config.yaml
n_layer: 11
d_model: 192
n_head: 3
n_kv_head: 3
head_dim: 64
d_mlp: 512
vocab_size: 16384
activation: "swiglu"
norm: "rmsnorm"
norm_place: "peri"
norm_eps: 1e-06
positions: "rope"
rope_base: 10000.0
rope_fraction: 1.0
qk_norm: false
attn_scale: 0.125
bias: "none"
tie_embeddings: true
parallel_block: false
extras: ["capped logits"]
init: "normal"
init_std_qkv: 0.052
init_std_o: 0.0111
init_std_up: 0.052
init_std_down: 0.00679
optimizer: "soap_variant"
lr: 0.00511
beta1: 0.95
beta2: 0.99
weight_decay: 0.087
lr_head: 0.0174
grad_clip: 1.0
warmup_steps: 200
schedule: "wsd"
decay_fraction: 0.932
decay_shape: "linear"
final_lr_fraction: 0.02
batch_tokens: [65536, 131072]
seq_len: 256
doc_mask: true
train_tokens: 325100000
steps: 3337
dataset: "wikipedia_en"
Each number is 500 + 40 x the weight over its row's rms, rounded and kept within 0 to 999. Layers, rows and columns count from 0. Numbers have three digits each. The size before them is the row's rms in percent of the matrix's.

# down: layer 6 MLP down (transposed), 512x192, rms 0.111, rows 358-403, columns 96-191
# gate: layer 6 MLP gate, 512x192, rms 0.12, rows 359-404, columns 96-191
# up: layer 6 MLP up, 512x192, rms 0.119, rows 359-404, columns 96-191
down358 090:442486475514422468423579440532488484583578579557544526496512495519459487495457431574569461453564489578466499483501499465538505535542436544497567452520509532524494485475551482498488480471500470457487440471445602484499503589499505495555549476438481486498494506459499523489477459477476499538
gate359 094:561546427511490508488500468548566493547452498474497420449480493477499437528529508574501431549442488537532482549473500608569495602468564527469541564466509461533477504487519531478462483540508525493543542545586537506479469415490518517442512500436476478436450514534505484499489527455539523497
up359 093:473528533500450547552526573490507521481449518536511515468476443451497508432434483543518454434510509475545522527458406478464587586453517485479481553428526548455482474566520488571464452497512502524533584476487442490543493511514515569423467548499499486556516516480570560503442511601494476469
down359 090:588491565502501484487496507544541511492467532470525449493516569533472498535531537507532450543505491485480476427519527515551436539512527487547482484514494481557548557521561567399461504480519508496433467547459539460588538463489410448503520570546497479505494474481554411452496492428556519566
gate360 093:476425517501519483434532462503494565476434520439457511483474505503548440486488529517529582456475526545544511474570499440493505496482543499497452527527499521401472503502448514447515514509490552508533462478505486457489512470568510453459462476537552567484460515526542517502477416491482498495
up360 094:484549559502458490557481444447490511510536574523450487514492513507523494550463449539561436611457484470608512479551509460527516427468586499487480506475531467482497526489528493476448495582536503459483483532519516483495594456525474492567502461457458472537542456442491465498545506487492496449
down360 097:535522507490498559465441479542447461498445509492533481507408548473575480514449476475497479524510510511388512588529488488515517463524479543571518565504502507494522518499453512493468451493506502500477472456524509457512509546534517499454470495476483479412487537536471507580479448506505494512
gate361 095:570548456509479532515530491483493413473487488484562489437559549494458433400462488523511535502474458488512483563496525477490545465523505506537518569526534509519566467574541397548478556475464529501412517484527478485475522496540451508530518491510472509550496437501484434509513498527527563437
up361 096:543443511512457562557462557492531588441490517508521503624551423513475504507468567520556507501433500486488439524517519491420490441509456511470516511464446514515546517523479474459460454461496478576527488538598511435452532506514464548504499561420489504465516470441523489480537491459501534500
down361 100:462566503496460527465530412512432463509557511516590471421477600554482457470550478504486508512557501536489505435468518466491554503532533477566431500451511521480482552502540416497554536541451500493450564441437446505452517471500522478519462502558412482535512526536494504517515493456535560489
gate362 088:509518471498515447486541461459495561440516540548487498510483495427503599498564496412405497507490508492417525454522485543540430573537468474530514465490490548549499536521465514496532492508556475576470514476505460543506540496440605430567452511509463513522448499535480521543454550520517471528
up362 095:479401475453482519535531478538483477478471467534522442518567480442465491465510523434517527552539399540472518486448513491463496530474424517497467535552411506489541495546518472544503532472509520579570520480462546432437526493519447548511536520591464557434522542537551439540425460449543514458
down362 082:551523459524504447450500518485551459490421491483434530505440484421505538491498557428454461423572525402456478506476475492562468485510551475577511490524492474515492536452532521564525548471501523489462549497468522521471547486497587490493487539460499526484469464490532562534481514528511450547
gate363 095:488566508511491518550493534460470545509511490469489503517571496518474577517535502548488511518469573482483469461553505519568394483628533493505546555556414493486499514483485551567476496593545501532512505523461537449550469483480539494542532489471461521556535497573489480492408451522467464479
up363 090:566537482501492480530635503574514449516459434476519510545435466477514504501489463563491456524479466515541491558511534541398482503495457498506565511571530512477531428534472490510491505483543481502575528491454488534422495501525548497445513532581510512507508491460502517458555395441477466497
down363 092:506476521494562482489456508520542489517487555482459548437445501485545474514479509499496535495516482599459558495484518446535550526409519514470484490447518533504466553493478514390510458495455536475466495497550427542463477508547523490458493470508483500467403442510482514446553559489505543437
gate364 099:453500486537478463501543489559569528522580495486490540506411496475491478480528493460519545561517469523514500493448527448510530477501496530500508497440611505542496478521449516547473455505488518512486476534523493584555471556574543498454482502476503531537525457490465483500558415580515507583
up364 090:476498542495518436427412505559492420519476508518478465480419509500462490526455511533548466456486599539460508470523480508484509443508446431501559489495556513466484479536525546528548491523470493492466542524481473459515487527500438364547582508491489497504521576509528543578578519459493485458
down364 093:514443522500495495506514433542511562490466523502550508489495473524419480489530451532479504523517535555525529523479509426501571412429500541488473554482570530466477408534557454524601520459453474496480495564585460451538469520455453434485418551532473468460515461519474487443568495498475506577
gate365 094:486494453502536516592426494455515445467462483461620448519437441467548521502514454470494442556471546517459519533553520541487530501479480540493527537558513529397498455550525438502546526430487504495506516494476506494538517513469461455482468495502435526496420562520490478432485485557516522530
up365 094:485525518496538526496526538445483525485439450580454434552432460407498493527520543477506479533525468473501600427491476505549502442564447454501560544449463460524518471509475501491499480534539408435444514482474438534530457516535481466494544465476533498520450454499528525465519450519524446467
down365 094:515505520507465508493507471469463574474608494478477476452555577539567495462510556587477484473498508532520422531454469490506479534547532527545489472482548474536495500554484468497501501536529553526533483514549548493509531520486498494530518518491522513510568477543503515540532635427439526512
gate366 100:550534540468525455437472555520511546511505465506532480575514551498467543484417544505529509529513557520450497492471546539495450503508524597466471444472537485512415568525505493573475545507475507509471513447491463528506425530470528496487517529493480488476443560550520578402505495454528550529
up366 092:451492518492518484423474508519485520540501485537548455510520480534472538515541476443476574563561511525513534466466535532515541470497495434552505386522491533494571417494511500487549489522488491518461547441592508448427426563416497515527502469574451539500461483475500549488424536417548522544
down366 092:537485530433506460574467510536447500491500484457434551465493605477465479463487550534510495551536521438513533505449453513472486502537450454462514513467515494523479553601539525515503567489526445465531488497421501558501483481493456595489579464463494484455504506534454547420524479518496447538
gate367 100:563507479607488543500475531504530509464508524509516443476555474457478512487417453510597480511539531515591512508541443493439446549509519520493549478493530490452457536471436469527444544514487510481491455524399531450504494518452536567498494506537465484444526496464494531505524468503550499513
up367 093:457435513407501445491509502535487539505476463488450531446439511510485508503524501494499471569477555546512493530520501537570548461533422525563462539464474508464467590516526506596498490515438520491408440451431514548512534531490492417477481494480563491532465504485450505482513426479456416498
down367 097:474458539463451547463494484499510479469483531493465515540489489485492468508526507525495514511487474501472459504524523463490513463517522475452469489482449483579503447471510466459536462452507550495484616453551557514489485539536502443507528506461502501500526554531461477522491517482486501569
gate368 104:469512578528514444483531455505499490477489468500522576524533572462515484438582542419463502499476470604546469480524516501544519460488487511407478473481489522531446510496490452517554552536536488446578482526486563432525459558535514503523544496547471496438473495523519484518486524477534536510
up368 107:534511510470535465503432531434497514563524564520481544533515507491465482502521426477569532503535436499455513473452562493450523429545482542518533571566467472450532490492496455507529487520536522529497454504567566488506497479466497552506461497543466584432524493525544445520482499570481506461
down368 106:465438446527496470450462456568521477451549539534459456478465568457497517463499544480464593526461486488518521503436541470554468506507494498502485567500568464479521511431438473504527449472556495531515488427544509434458456517463498452458555475581484488547465534443494508548496529464494553492
gate369 097:546486460414553465511463487484481485490609509515502484508507408508569464466516482484540506523484548474438526478459494524533506473474430488536479512464530474429533501559501487527516453535373513489504467370464443526423432518486536483554509552490536495498454513513493506549448550541498497525
up369 108:533501507521491505465535565547540502445493491478507548435509522486438572480508460493464480474487523487509495587488485472526495520516505472451494467495547427526468449492513524553514559471463533458483432487513509570433570547534541526535537471520501494504487547439436545488567539523465483449
down369 110:560501467436415478471520526473498430492554524569537455444511542549477467502502591467509542485498549454493499552478482509510492432493466517538485527540487549580566546487567587553569536533400508459536585504502433483481556464496418514542504518476502507503475546521456526456457508519482536353
gate370 102:472530434576515531532506505548570499454425593501513509555513449460471481523420554480481572529542471494505460418527463504487486574514486499439497460483506529520448506493428516527566505530481482488486571490503541531491494448546520484480486490459469446500552526474499476505515464489449450497
up370 093:491526455510535513536538529461569498467425537570453414451539504519537515476500520561539498491586532472532462505401448524479548475533529470544424510524475481532524480485484528488485529498525483611434504585583455518461461543532440522511470541527451523572481495526488526519486515553532430496
down370 102:519477465514522486461501473571518534500552546433485418493504455493506479489461505499503569503546462512527458473449486530511559467448498534411460459471560515503493492573471487531534426517444549514559521562440497539494508516494491530514508524485473498428478529486561530500552369485499500545
gate371 093:559584498478474469520536533491525452488463519555430477488519563548517506516438437492515498480480528464503470505517555439556523503457492475434588486421473483537547532515473449514526518499543543479472466506486434447476507451487509507475495468484482513450505489497502545481508379501483546470
up371 091:497450475596514480483540543475442474489529552513562499520421533513545528491390447477504444453497430556525483485513549526496474529547448473516463436494400510468578475551553488575434493533488528423427549494468458507426471527525453512522530556465522477497513515554545542511455500486486510478
down371 091:447514459409483475537450440469516543532456460455553455500535473515466531465563560458444510543447507475475548489456448547481512448467520500502421509556581462549475494477444487494512473529489497554530520499505525596491538521485561517531430508496485496536383504548498466485494508478467523478
gate372 095:551541478555456435441536500463592441602490469524565527492556476463472492536500532440496436493462534459578433512494574490566514548575487550502549503436535472547496444499534491470509462474467450472479481476430539520475471526475486492512500569493563474541492518489480540513455505499472439481
up372 097:488541481554509467448445501570575511530484521469432530481560468549481488480544533492535474460575506458526482539529493475473552462518484482560523419487497444516530491436453465449489453518544516476542502538464453487553555552538547473473512462483491462468503586492522539501470450478528465500
down372 088:505467493521489560536494524421452528451527472476521491551423522491502539516455498498494541526446488513498490486483527514518371533463506483437498537510563504485502526552560570566503583501481472561437467560562576533492468499503459496544544525545565558542456437506460469470493486500478511541
gate373 088:512506438470409534483439431452488554533489484394436426481494549459506449466508443510502462530502531531550495535541479535471545501533557538489526530531523436480444512494475478484535464539494498487477493499508484548426492519476545536575501583501473505517493584508461498433513487530475588547
up373 094:489434496521468529485474534542436549499642492536558550462433527495535527509543564554459481506435467477461545439503525423508482533512542444435483554512550527464463462556594542624519516419523569469555487489492493503506517539507500540521503559474514561547547488493547539505449475529443506494
down373 080:522470464508536488504496481433483523482428483493419463502497521505497522449475471432566472562485559540457453550488496522596464518505558513520460502514503489492514481416439453429475488590500487600482506543484420586498516433481550548471537527523438524533467528594499445540545471476494469529
gate374 106:439548528582500490551512459546556482424565501534548511536465509467561445527447489482499443549501520501483464482484506482547408477487540563514530533443442520475510451548439440498558511550591502552468459454555441492485471489520496563554544487475536543557575504498423492527508497491491530512
up374 105:459544463538459515535465500513483420549521491525484430463541543451527488497493502495486463526598505522467510498452537583522487511493486487476568454546563423492555471511510491446522497443491476572484419501488466464453544519519513445492530525533530445512510534494474551447556553420552526489
down374 103:465557478486455482449565517495540533500494458486508480489462399568530474455482533552544480539478487512483473515477549474538552542526470471530510542522440566510590568436469496484523545510455542488509516485479531490531468576559501505508485512526502467471478500474457539460516535496510588460
gate375 105:496521466504532541497457556558488518514508504404466503417522523569457504518532559491496495538533547414556470494528439500437508512570553541562426499470405511544440591531476522470515540524421550521516481525537468479541475440507576476487512584510576576487513499518452523534518489516465544493
up375 102:513464490578508454530505507460474490531503552505501491504547594492536509569470509512493455576493468511545469483514496444513541519450502538511515451465490477531469510497430528494508439514542453445486470500525488536562467523455481444508441525440464407609512532485500476525418523509537489553
down375 096:481520464503496588534451471557456506475416477446490490436492498528489488508527489474549480524488412473495503532438528519511494438490459543509520475546488572598580458557582482507500502480503547543508472501476416464500517441554496496461444473493533536468478484519428529502456492511447458486
gate376 099:404474472510522450474411574547500540495533504561535483520512470506557510518483536515526521549481451496412476479531480514535455516389500547551551496546532462428423478487492558527534476562505532556484498531462412530466542403449489525500441472475504460508528534530461548485533525506463469553
up376 107:447520450452491445459465475484477556557547553543548531551520566489478489513532509499548451548434472425439520486477544495471521492497519542564557513519461463551550472402470463512426541486556545508476507509435462474490540450498454497541485554451521493540512475601470454528427514500497502477
down376 096:488525589506507438538486431545510501507527467533520486476514519543531502445526487443590413614543523506521386537526449596543433543549528513486529489556494595460513463511433481487499447556504541478555450484462505589479512488551469552464502414573472539457474541525397473531477413495422485454
gate377 090:535488447489530466542486526422465545534467494559518463541457518516487460579568476564448549501477466592571481526594487516495488449443531526484471553488476486524452479542473519521501427532511517543515478523483540480473529571499487470534503540507475423478431505510482585561441481512494454530
up377 101:466395527541493474452537466530579500513500484509539544534528522475513516491487473448512425466497513514509544446498543500611446563464513522435464516480599456509514432543482483488509522563514482442558499483475507581513504518530506477445587431411511484502511553477502500535448520517539443497
down377 094:523600526443549531544487515469431464539453480499503520455535479535508512530498523518554538509498429447493454544474493543472548483557497512560507523554480489449479554505487495452475469412520507551417523526498490433519567448422569523502449557484516566449508474509537530545519496439454560530
gate378 095:511513527516521526460517466494477583466515472503480476479461525512549532518476460498478510498490548414553442490465540571477480500519526524501548459505502443474439503441499556491547540558533559561409486496537495548480514551468474495543489519495541532510486476515527481532474526563386489540
up378 099:467532529478472503477486479482468480507539462572551522464484446498554455542525556556468470512444520494464491609482464528473508495412518568432554443437502437512588537557533453505482484535540506552443425457539547539527523526517509441535535532471465509536562556518484540486527503456540517430
down378 087:470544565510514558516529491421493563520458517438450524519445588532481487479561481523500525488523506493514542468504452482564397538556443486535503520464479524513401470475434501456443578472505508544512490479514441584474519471527534540473539485570584486487526449496498456433421500579474455564
gate379 107:460450491506519507518467456437509507478482486547531547491475520447633582519498491491504515482506496564511534438538486409518518465490541464585456528467498536527475517520502546539487539462512585569463505444567492466534558491573430561442489434487538508430561522531506489490537453484433508565
up379 100:487540543487539532480497549535472509535492542462455487539462521484553544461588530516584496475582477428432485569454512453538460578468508468518480487446558523564440514490498497491400561454503456565515515513505523571531441484502491536502459514489547508470581427505483492503568544482509494574
down379 105:503403495463517464496526490469494461628472519572515505481417545428595486479503468489500517484438491622488558506571520548513499455548483527530434555489496518489508527500505495528484567539543601463555509456495488575507452469514488557451446475471545568515523554547505504491446405523463520500
gate380 096:504518453537498453529573490474553526574403495463492475482474438453478483477444501489565422482557442498514594584466459574510493467470480509547499518532519511459475517462442466498457484448436401466444595537510552540532523413490459538508500467507567502442550546500481513510491562524523521504
up380 098:497488495519516426457438490533513539534495468526484517469485513542507510487454454530589469461508604409480510521459470478498441508465551488541432551539566493527525483449479466457486423563512472559556551504505516479512467480501519502457543446495433503506483540556531542449460547513472514499
down380 096:497509537505519526515624487487520512423473557522472512479487529487472520467495563454484475459510434538588489525533505555504486518491477519504549487521427442489509521498518520528534606432513561440463520501514528479512562474468511573548482505525576521526491460456447499473558464462524451454
gate381 095:482551467523464494554536475514504610552439567459471470537504484462517445489628505504452493494503494511491442461536493536542427472532516510519514463541459489531472510423488527551490461530469546471540438495420454455491392502577494441459531455512447464537516506508467499508462497531501442467
up381 105:464488531520524447482480516497479427466535458530513534492527533494526468532553438498542488477449560538582536548522479503389537536464479489556504564478465522463528524500488427452554548511555489478485500485540512519530482463485531476497405451512443549520476518495583497507462426531556503581
down381 112:447520522512547404461476562530539483518401514486584593486567550469568498508509481555460497471550420498452489561491534522507485462509457545504475504525498428568495472549529521452537445520498533559526450535449529447490523530506502516514509457549494493530491503496485456561532498505503513477
gate382 093:414516493544584419439513517457520520496570501487426512462479464524535466464504517486476455467564483540513506489547480557509522462522470424527461484484456552548531486560459547489476492529432472477542451593461495517478540447481527417454519502539469563477499476498517428499462474525510556479
up382 086:538505487483479521473510528529448492492485471472535577522504528494483543523550527506543489515484498503461547511499493435517494575534518541529398525501495486480505516486526429531556561549556462437491573481580526476507399443514463526502484473530535631437522492505493520429550522527486482470
down382 091:447522520483588480478432515465543511546534553545496498430508518580550477515496512396436502527476470566467481460565529522461562498480464441547496440519470527516513527554553552461477522484507531577520434518438454487516597610534600488497516464561487476545468523450516470522410523542555532448
gate383 097:490587423468487453521581495432510461505531484471460444508465434535525467498505529506535517481442507517560564473536494499534523532516430480499495534533527492491500535507464479552430482565463511509492497488466497526466461507556393511521492424547477542511501529443521526519477505558525502451
up383 101:545475520508473521558533492530471504444461465483479457447565527433521493471577476559470566505587487522454511499480553547477456431451522540499560595454505454424418486558526446425471511457482490494535526476425523483562529485503513486488512549506524466450503629498487483476454446495481447451
down383 102:471488513524504487510544535606514532511551516513472473568541553497486583512446457477493479506557482468487436525431490512513470518451515518512465405441504515526468523500570574489462485413504520465484466538485583445498471579484551482522470537476496511516619470488539526517462511455515448546
gate384 106:535516501492480545457582538446473543429545553471507548520450490557493535472566543423461495523485448490463503518521519545493514483506514518528536482498491431535603407475485477485489443465518572452487522504539476503461612516535525504523458492507431573478481494534513548495467471454460540625
up384 106:468474491553460501491475489466522499518563498429523485561452516553483532462574478478525507454574463438523486483462493503482466528503502405508462491496546433546501562508476478516530521549431567525493479532510464535520557508531478497457558545522536449523450462498554516533521435513468505524
down384 102:517482487455571481531583451461514481557561494527468497475568510531517491460540451429512522515538522464560517484526522513497533468492462587499543572533503439529535535472522503548506467456524458535483474496482477549494479385527465576535506497445425451483492510504507468529474510414481461442
gate385 105:466538565549494470451542471462531465529495535502457470459454516472512543534534505457513545535478493459483456518498476507504515483465596500462462493479540518546514494505468598481466523529507540433492466528450561515483507464490540530466533486480449485560504443501551521438533504457516503599
up385 092:463470592419507498503572458483473559420525509533549420451444495509471507535419483571516469486502440532491414469476419430503562498447536482479466582516553513508491510528495562484456599484530491535479451591496468500578414454474498527524495549529447507507492471514488476497564553527471490474
down385 099:498529489553544487439514495518529531551461453439448492534473502483467540480547487468437491495590542457447456452539504541495486472495561517443500470475519463544520523478509508513513498477539568517504437454497525535551519432472522481502464463535458483517511499492497535361491482510497519636
gate386 098:536497501486569465424471519481553544508559491471479468506462429444490472502510458482447511485519480541514528488549505547629556464493518439520561544517484491459545546502533543541522540493485466492438512442498519551501480471527447572433516533459531549473483534470488498580440549495498561540
up386 099:507557579515478537469533411493500535433500465421428540541472529550550508495509552497567581507533492505547445514477523507545457471472486530527550515471504525607453426456502492442473488484465492531449473478575513484515418518426508506491473485556511483518494500488492512450467497495499537454
down386 102:543445472470511535465554495469524540453497513499558408502538484516454479483470519535486476515483507558478460496459434410549571509472507485490582551516470488486494518494548481463497561538485520447471427496484530599550495486447480482472493516474527485552418457508500565551473553491491534542
gate387 100:461459530516509474494463460577480481496538486511486520496507545518567476518499500506519535570475526548511542460492507516532529504473494544484480490522462525395525512550554541541539480490524518540558441482482576485494473450527473509530549530520480533456501514470446521517488441567552470539
up387 103:518521507466543512468456523442512504489503552449474525446539546533465462446534555475506511506479422566542543522515562493531544489473496506503499514477470479569461573544472516606484515544522513542413490520481513417451540519560506536533485447488488417460453527514507456481515444473434494516
down387 107:510536525455465521447448557512533509502563478560547482501524486442453552514505541537544573423532462543454492485505527446448516538448457450475476448514450463503527540434515463484505518507489497517499593539513514523517559556570576503513503477498552449519470532504521528466558541543449519475
gate388 099:423565481518505497460472535517526542558498475530506507502494513529512476449549483508505556544482446525496422506569483528520490547574589489470446488500496585533437578478446524558554571516593517466484473532505527457558465531521541515513521498496437562554500511433501495529564520493490451477
up388 094:463510522490478441499465517521409488484440509551467567539445558565533538522519562498579535551485508551557544480510472604487512428574452527484481466558474569476517483511492508552540547481519529477531495526542442500477495438516478555493500460540484531554504502440573478528433515549470492516
down388 104:534468513511480511566543514468561512481573520429534462476526485413459454515473450551459448462498554465489550540466476440494521503433488437500551514463547440506520511500557451490430390490475474529466508416505502483451545498495511430520523561493585461529445495562426484493548476547496512453
gate389 092:451502505438506576546513503477501562540571586529510539448608522487489456454511499577457485528495509521532444503477505547482489490449446458518513511500494487519474582455462500561529487528408502500544508456531463556518513478422438469485518535534496527460500497524504460413468531499488466459
up389 105:434442510497517583510533455417511558541510516563486477440540483569510515476513504488462490527443541507512488454482500520459538467460541468464419445500540495497526545503565525488551545514483517501541480515558469436507468467445439533515518509627569504517456420596485483505541486533461470437
down389 096:474511567439493499482526548573484545503499555471553454478542523447468441463511466531524479480502448550535515552489489523574495531477458517526534547508468499490516458478399440513521449488474499537484509476485522520554493528461464483420468539457508460480543505480578463498447607462501456460
gate390 086:467520521438454428498487413455560488474517457476592499458515459517447559479588486441561449523534504544446555495540491526521489488501494502522516513542532428513460526511508457516506518514469431589512438451481404501455585490474522557494444560510534492459518523496459516447544469533457545521
up390 095:529517399514487502498470454472610528555554437460476397490522430453455437488550486494458522616449509484489465430522501509465533517493529491511523585498473534543474522479521483506439463499425539514464526481568489514483486549528578522469559495502548505476518514470473471503485511480440488476
down390 093:449532421520642545537487502459481466533466515449451482543396544483454515516524473548439504525471496513529542536494523449446460478570443568503503514449505557495463508427517558467434559528494479510517508484426500510537403526505563482477507465468478511460538498514427467508518484431553447477
gate391 107:528497577487561475482519464520472484431515469471541456475503549473509565486520543523557471595504516537478503469446446574483519496533509490460465526550473528430490629474479538480541537481475479496466500580508511546480559454473482484522498459458423448542455534508423483541536493521529476541
up391 102:510537482525431541523567494449459548479525484474499482462514502482416459460467545482489502450475460583459477519465537449448504444447485480542483497465612462608514468535600457502596474525494493508527473544451538507434486523500534595505458443506474518523420511547465561457550439502493481468
down391 095:442504507422522415469563476497527490524537521543536535445511452542562563400475455414489454519431435489491466437520460527486454475488475498483523484402472568476551472485455509540477482457524511550514544505533421473421547485468477512452502515496491545467508526467507445471461401501452486525
gate392 112:528569497443509542496521407518577447530465506450468515547474511517470434520477419514488475512502510492554520493515495477473569545524514571542494537528479457539530445584499496541525497479512511510493486574441611394587544473506519530546426512484496529518459549558496473494472526430506537514
up392 107:556473500516493488499548472420430575536476559493528488521432486469441537495489462504521512510444516479449519517417557556511424452537541492500541497523535540576543456496575492457450542490435505465524509438504437528466489519476473529577456551488501572466544450494488589457505430516509432515
down392 105:478509552601503505497493563430516470493482459537468547506475505520518404454475520551526530480595426492474463519480524452499481466547490452504506461448514446503485480534522507388488503504501486482438555505528495533526506437480518523501524487560515501431466504440476544555527451485422481494
gate393 105:528528559550471476511415418553525526490405492486513468574584429495500417469469485470429501453534450532509520514564438466489527446520448443453560496457459509483402494505482485594495522411507503515516522550534541505433527493446472504481479478453503539486550520507484529499485478533547512481
up393 107:552438484525573520565431506617461408474548497492549563427521528445559532533482486529494485521473467519542449435533534557480486496488438524531534477520470459488465493459416510471437565478467471464474483484481510515557512540507482593514468500529471498455443509523553422522552519540439475526
down393 109:458463493571478534510461445496517446544465454546515488534503497433499512440436452498540554578541482470505455455514517496503572488516482481525463437450528498471475579486439462483501488444447448506439440555480546462533470492438520517496510562536451492504502501452562570567520527514439420448
gate394 098:540483459514560459526498548441557489491479507465494486446492494550547477512426465532482534506412492427541524503587500566531503493520469497542511471482471512531527546508545531576490441524474478525503542509496459490581548517533450437513493531586551567589448423489394496399485450541424478443
up394 099:484476539549543411580449538534542507486521562470529475449528503511517462497515503526439452564491457565437449514532526493463508461419558505554505507474482517487474488472466486441425518492455469500500548528579464519510443462472494422553426461533503579555490529515380514468513528521490568464
down394 102:511517472482497435481483595467524524500538493412475499464470535554563510468451508499501550476411530452521549498519480524478530498572529457505573455482463550522464545521523537549530464515508489426493528581502470478524583482497516447521531534522483562497512445511428459484441510489449479482
gate395 103:576499478497620543429495543468423525523457477496545500483437456503499462491559430484512446492469506526437552519464460395469486459497511572465474526545496558576524513479524500494537461480481538537568519483457514535529487538501502564502542494509532475546540480526491564551461525533513646576
up395 101:489528522512442456474432544527549554566475483472498473444468531449533450504499457484508443541456377505461501489506447528497550516491502497444500468542481501501513579578514472515492481514464529499421518477472527437426449544458471453468525519482532456491428488473564587433505504560522552591
down395 107:466568488451557482516467505436464450587550430454526525521470479453524499474468496525495497461510499428515493467498524481474480498572481519460453480498522586416453472456431489467461524543499502458546451433468513527422542576464524510480457523446502526489419487541508475544431485450541441522
gate396 088:617465487534465539546504510526498482495495463531497526483528490525575540477429540421508381460509513475472502520492486485499572540460483465455569399524560527552465454485500517439499476520428440464537467520527500538509508474504543515557543497473470452491537511523352489569527452489480472569
up396 097:481477509526470489547511415486462488426484558469505499498549548482472516490537453465554469549513572468458476535573497482524541458494571489435573472522495553412552438509466535503549521479397529560513631468460491508510505566564445551545532472521507488488479459498449500500514492482548514538
down396 093:453495534494486501491470497441503588587550507544513445546445478491523469446490525490490542477488525521491495475464481474394446534496440527452484518484528443538461499565477471542461453588500483473505459534435474584482437535477513414510511472525465523465600520489546506474527507543430503491
gate397 107:468505491454446486538574482450419525467414495521516628603526419478538495509445546549511436525450511536550513466490459508442519523586502513470458513543474482466451440450564514483476545525497483524501562524467554460549433488492432479465468528538498475495455452549485528484523413566558473501
up397 100:499478482487487489456439504444558464502550490520467519487502565477512444512444506509540506578542474463441550499524476531490506484528616524521544524472557520546554553529537528534477516549483453625458416499597443444522473486492426479461488541442476502538545531492488475503521448509574490504
down397 101:450586512460467527548541465570512469511417469495443561574471477518506523498535543453477498479440541555473470537427545503462516518519545592514502501493483542459438487431456518491534598465491493479507550495502517472502466510515415474489458508524507540505496393490519536465512435499467489487
gate398 085:509497459511441523486595483499518540492506419490530513490510490543505540568561519459452539566530498499505512539506581558457436572483493478489546498484558514481451549492526489455464463472486461498547548472457540543419504474472563512574563518466552495528476486518510570538465535510454456486
up398 093:484500392495591553520533502446415490567488507564533564462452539544455493530535398502472536466513468512508468455516473428463484445509463475468483487422505480414611502455500490549522452536530512507508516555529438486508479460582476564563527474572493468492488544514528412470516537455395447451
down398 091:501461587448522457466475448569653525441501501460469461550546507407518497508458593490486475457494505479546501516460544564488477535522507454525523475551520490518388515576477574517544537521408473521482470505520511555518490526493478464476508555426456574518517486480424577543436487506590548530
gate399 095:516538429477430496445511488535512536483510488577488499518568522517470541553584432435531446503528517511443494494527507485407502507457527479447578531527524478507490537474532504499499546543474500597469379482481553453460517485466487435543467539471515376557579547527456533499567514490517570528
up399 095:539503452533502510516520468513544479574519518444481475563464506517536526470477427510506491425556475547524466522544526504511501540506494405504481482442547448515444419448523436535497488526534443420467475411524503515477459477473501599446497550571523528493469477461479531487561595473525462474
down399 089:445420549512475474530542575451552461515617500510517505428548457490432463505523470562507498523436574512535400465515498473496547431487497463497545494474499485496517568541553482522553537406519478481430531530488484493484539453544517460520571500544480508530505520524489498569424421485500506524
gate400 095:489490559529482531580471462445553502423437514485572528469492522587506453477490586513499562458490536509501450502529492540519478541483521512527525500514482569535498578461525517441511419540550499500511491453466572516511532460396485499580484533514540554500423449502554502504531522506530436488
up400 095:488528499479413497488491414537532518497495404506554571542468503524499514479447414462493443527482510471493500487545520448549520465501502518494547447479542425545492485606544559498454504496456530425455458476508418520542491480527516515521533556526530472490440549489550488455521499449626475428
down400 091:522501444547548501434534515504414491518530505550457527516444460478499504531558535460505449561506527512466462568436547516444515499463464515454459514476480537459439523464454494537473525502490533506569447490536561489472515592481489530445556410492483522469571490476465467467572489474409514515
gate401 094:540530449521524502532531582496538448518458475538492497479466510429461490411548540562495450499455527581520523534525506543533524562469577519460489527529468457533541433498542471561508470499489475548518465480476514510468466588455546504525512505516452434525434451497486508469473454506455488488
up401 095:449486459477506431432509393399472523516515476507524496490433460466531448512492519458541495513435468578444489492494507455546510513509529471473484531554465483509508505469433520455468486440533478512536526468442478445567531494467534542487525497455562476563401505526489480611557463543456509521
down401 089:555502557537500518435458535530486512469625569517554471529547504547588558535440472524482557468531549404576498486533464500503423421569475514519478451424547562468536508504460500465483538562505509543439515476557508523510470492508460505502499492553502490450539535478536495426495574476506536474
gate402 096:512562573474418483536546477496513484514457506487498536529466490502511500473548482472533492503495457527449573480556532489495599571476515447496560529528511467464618506539463550547484523531471516468482430503572545563485501448476492522531499539463475478461461529451537553432477511516475485530
up402 099:497537487529609500511503493463488452486475482546505500580473489550546529493443458553453503513489536493489497511432453549540458472449510562456502466499482423570441496510488480470517471475508550471557522471468439434421574461435537517509461439468496521487480538471433568499508505477547503462
down402 101:575525499545557524548491529522524449523468526482525555438520499552589462499525556461554466579477467477599514461464478544490499578549497444487454446548453509418521454512542448473595483540539505469491434529526497535503487561464504574526503565522460530501476526594434504505522526509510473471
gate403 105:491532507446515555459480493443455505530509536491488422540546501554531532516428451509491555486490480481545532406485518541491494569537441564501512579556521433482584587532518522523500513490454511534465564517477485536509477475421491519493556500504472536504551572551480479600499519493506493459
up403 102:494468493478423487454467490514506501494486510536451488427496455478440531528541450452478484524550448509486496456549546516530420519477612461466500462480513466468492474493473573528423484426496540510435469460526473514432558578514524485517572483473468509480531435439555474477459551544532516581
down403 101:475524543473502514552565542527506449497453442436428431557452511518485441440465578508412537430462540477555489548440517477486546564477490489470453505512526523568487486538570543501461482531550443485512518524495477485469522531446495507518451490571466488523524546555535487542492583559516494470
gate404 097:525492488487512524523493544516515513528458532521515485440508449460456483389475446522542527436441553459454496507447517509494522493458441497521528520435485492581514510508526483504489503480464459511514480485478456541443561540511515474520500468483475470527516480476618513490443584586542474479
up404 102:442492513489491496516490490458455469464501467463517486469519432450520504440516567436518457589512516456539468477536443525569550524503510438520459558520512546502501486452493489518531584545466446504597491476469525476540506467451453497477516513427575500466554499525546528554468530472474532523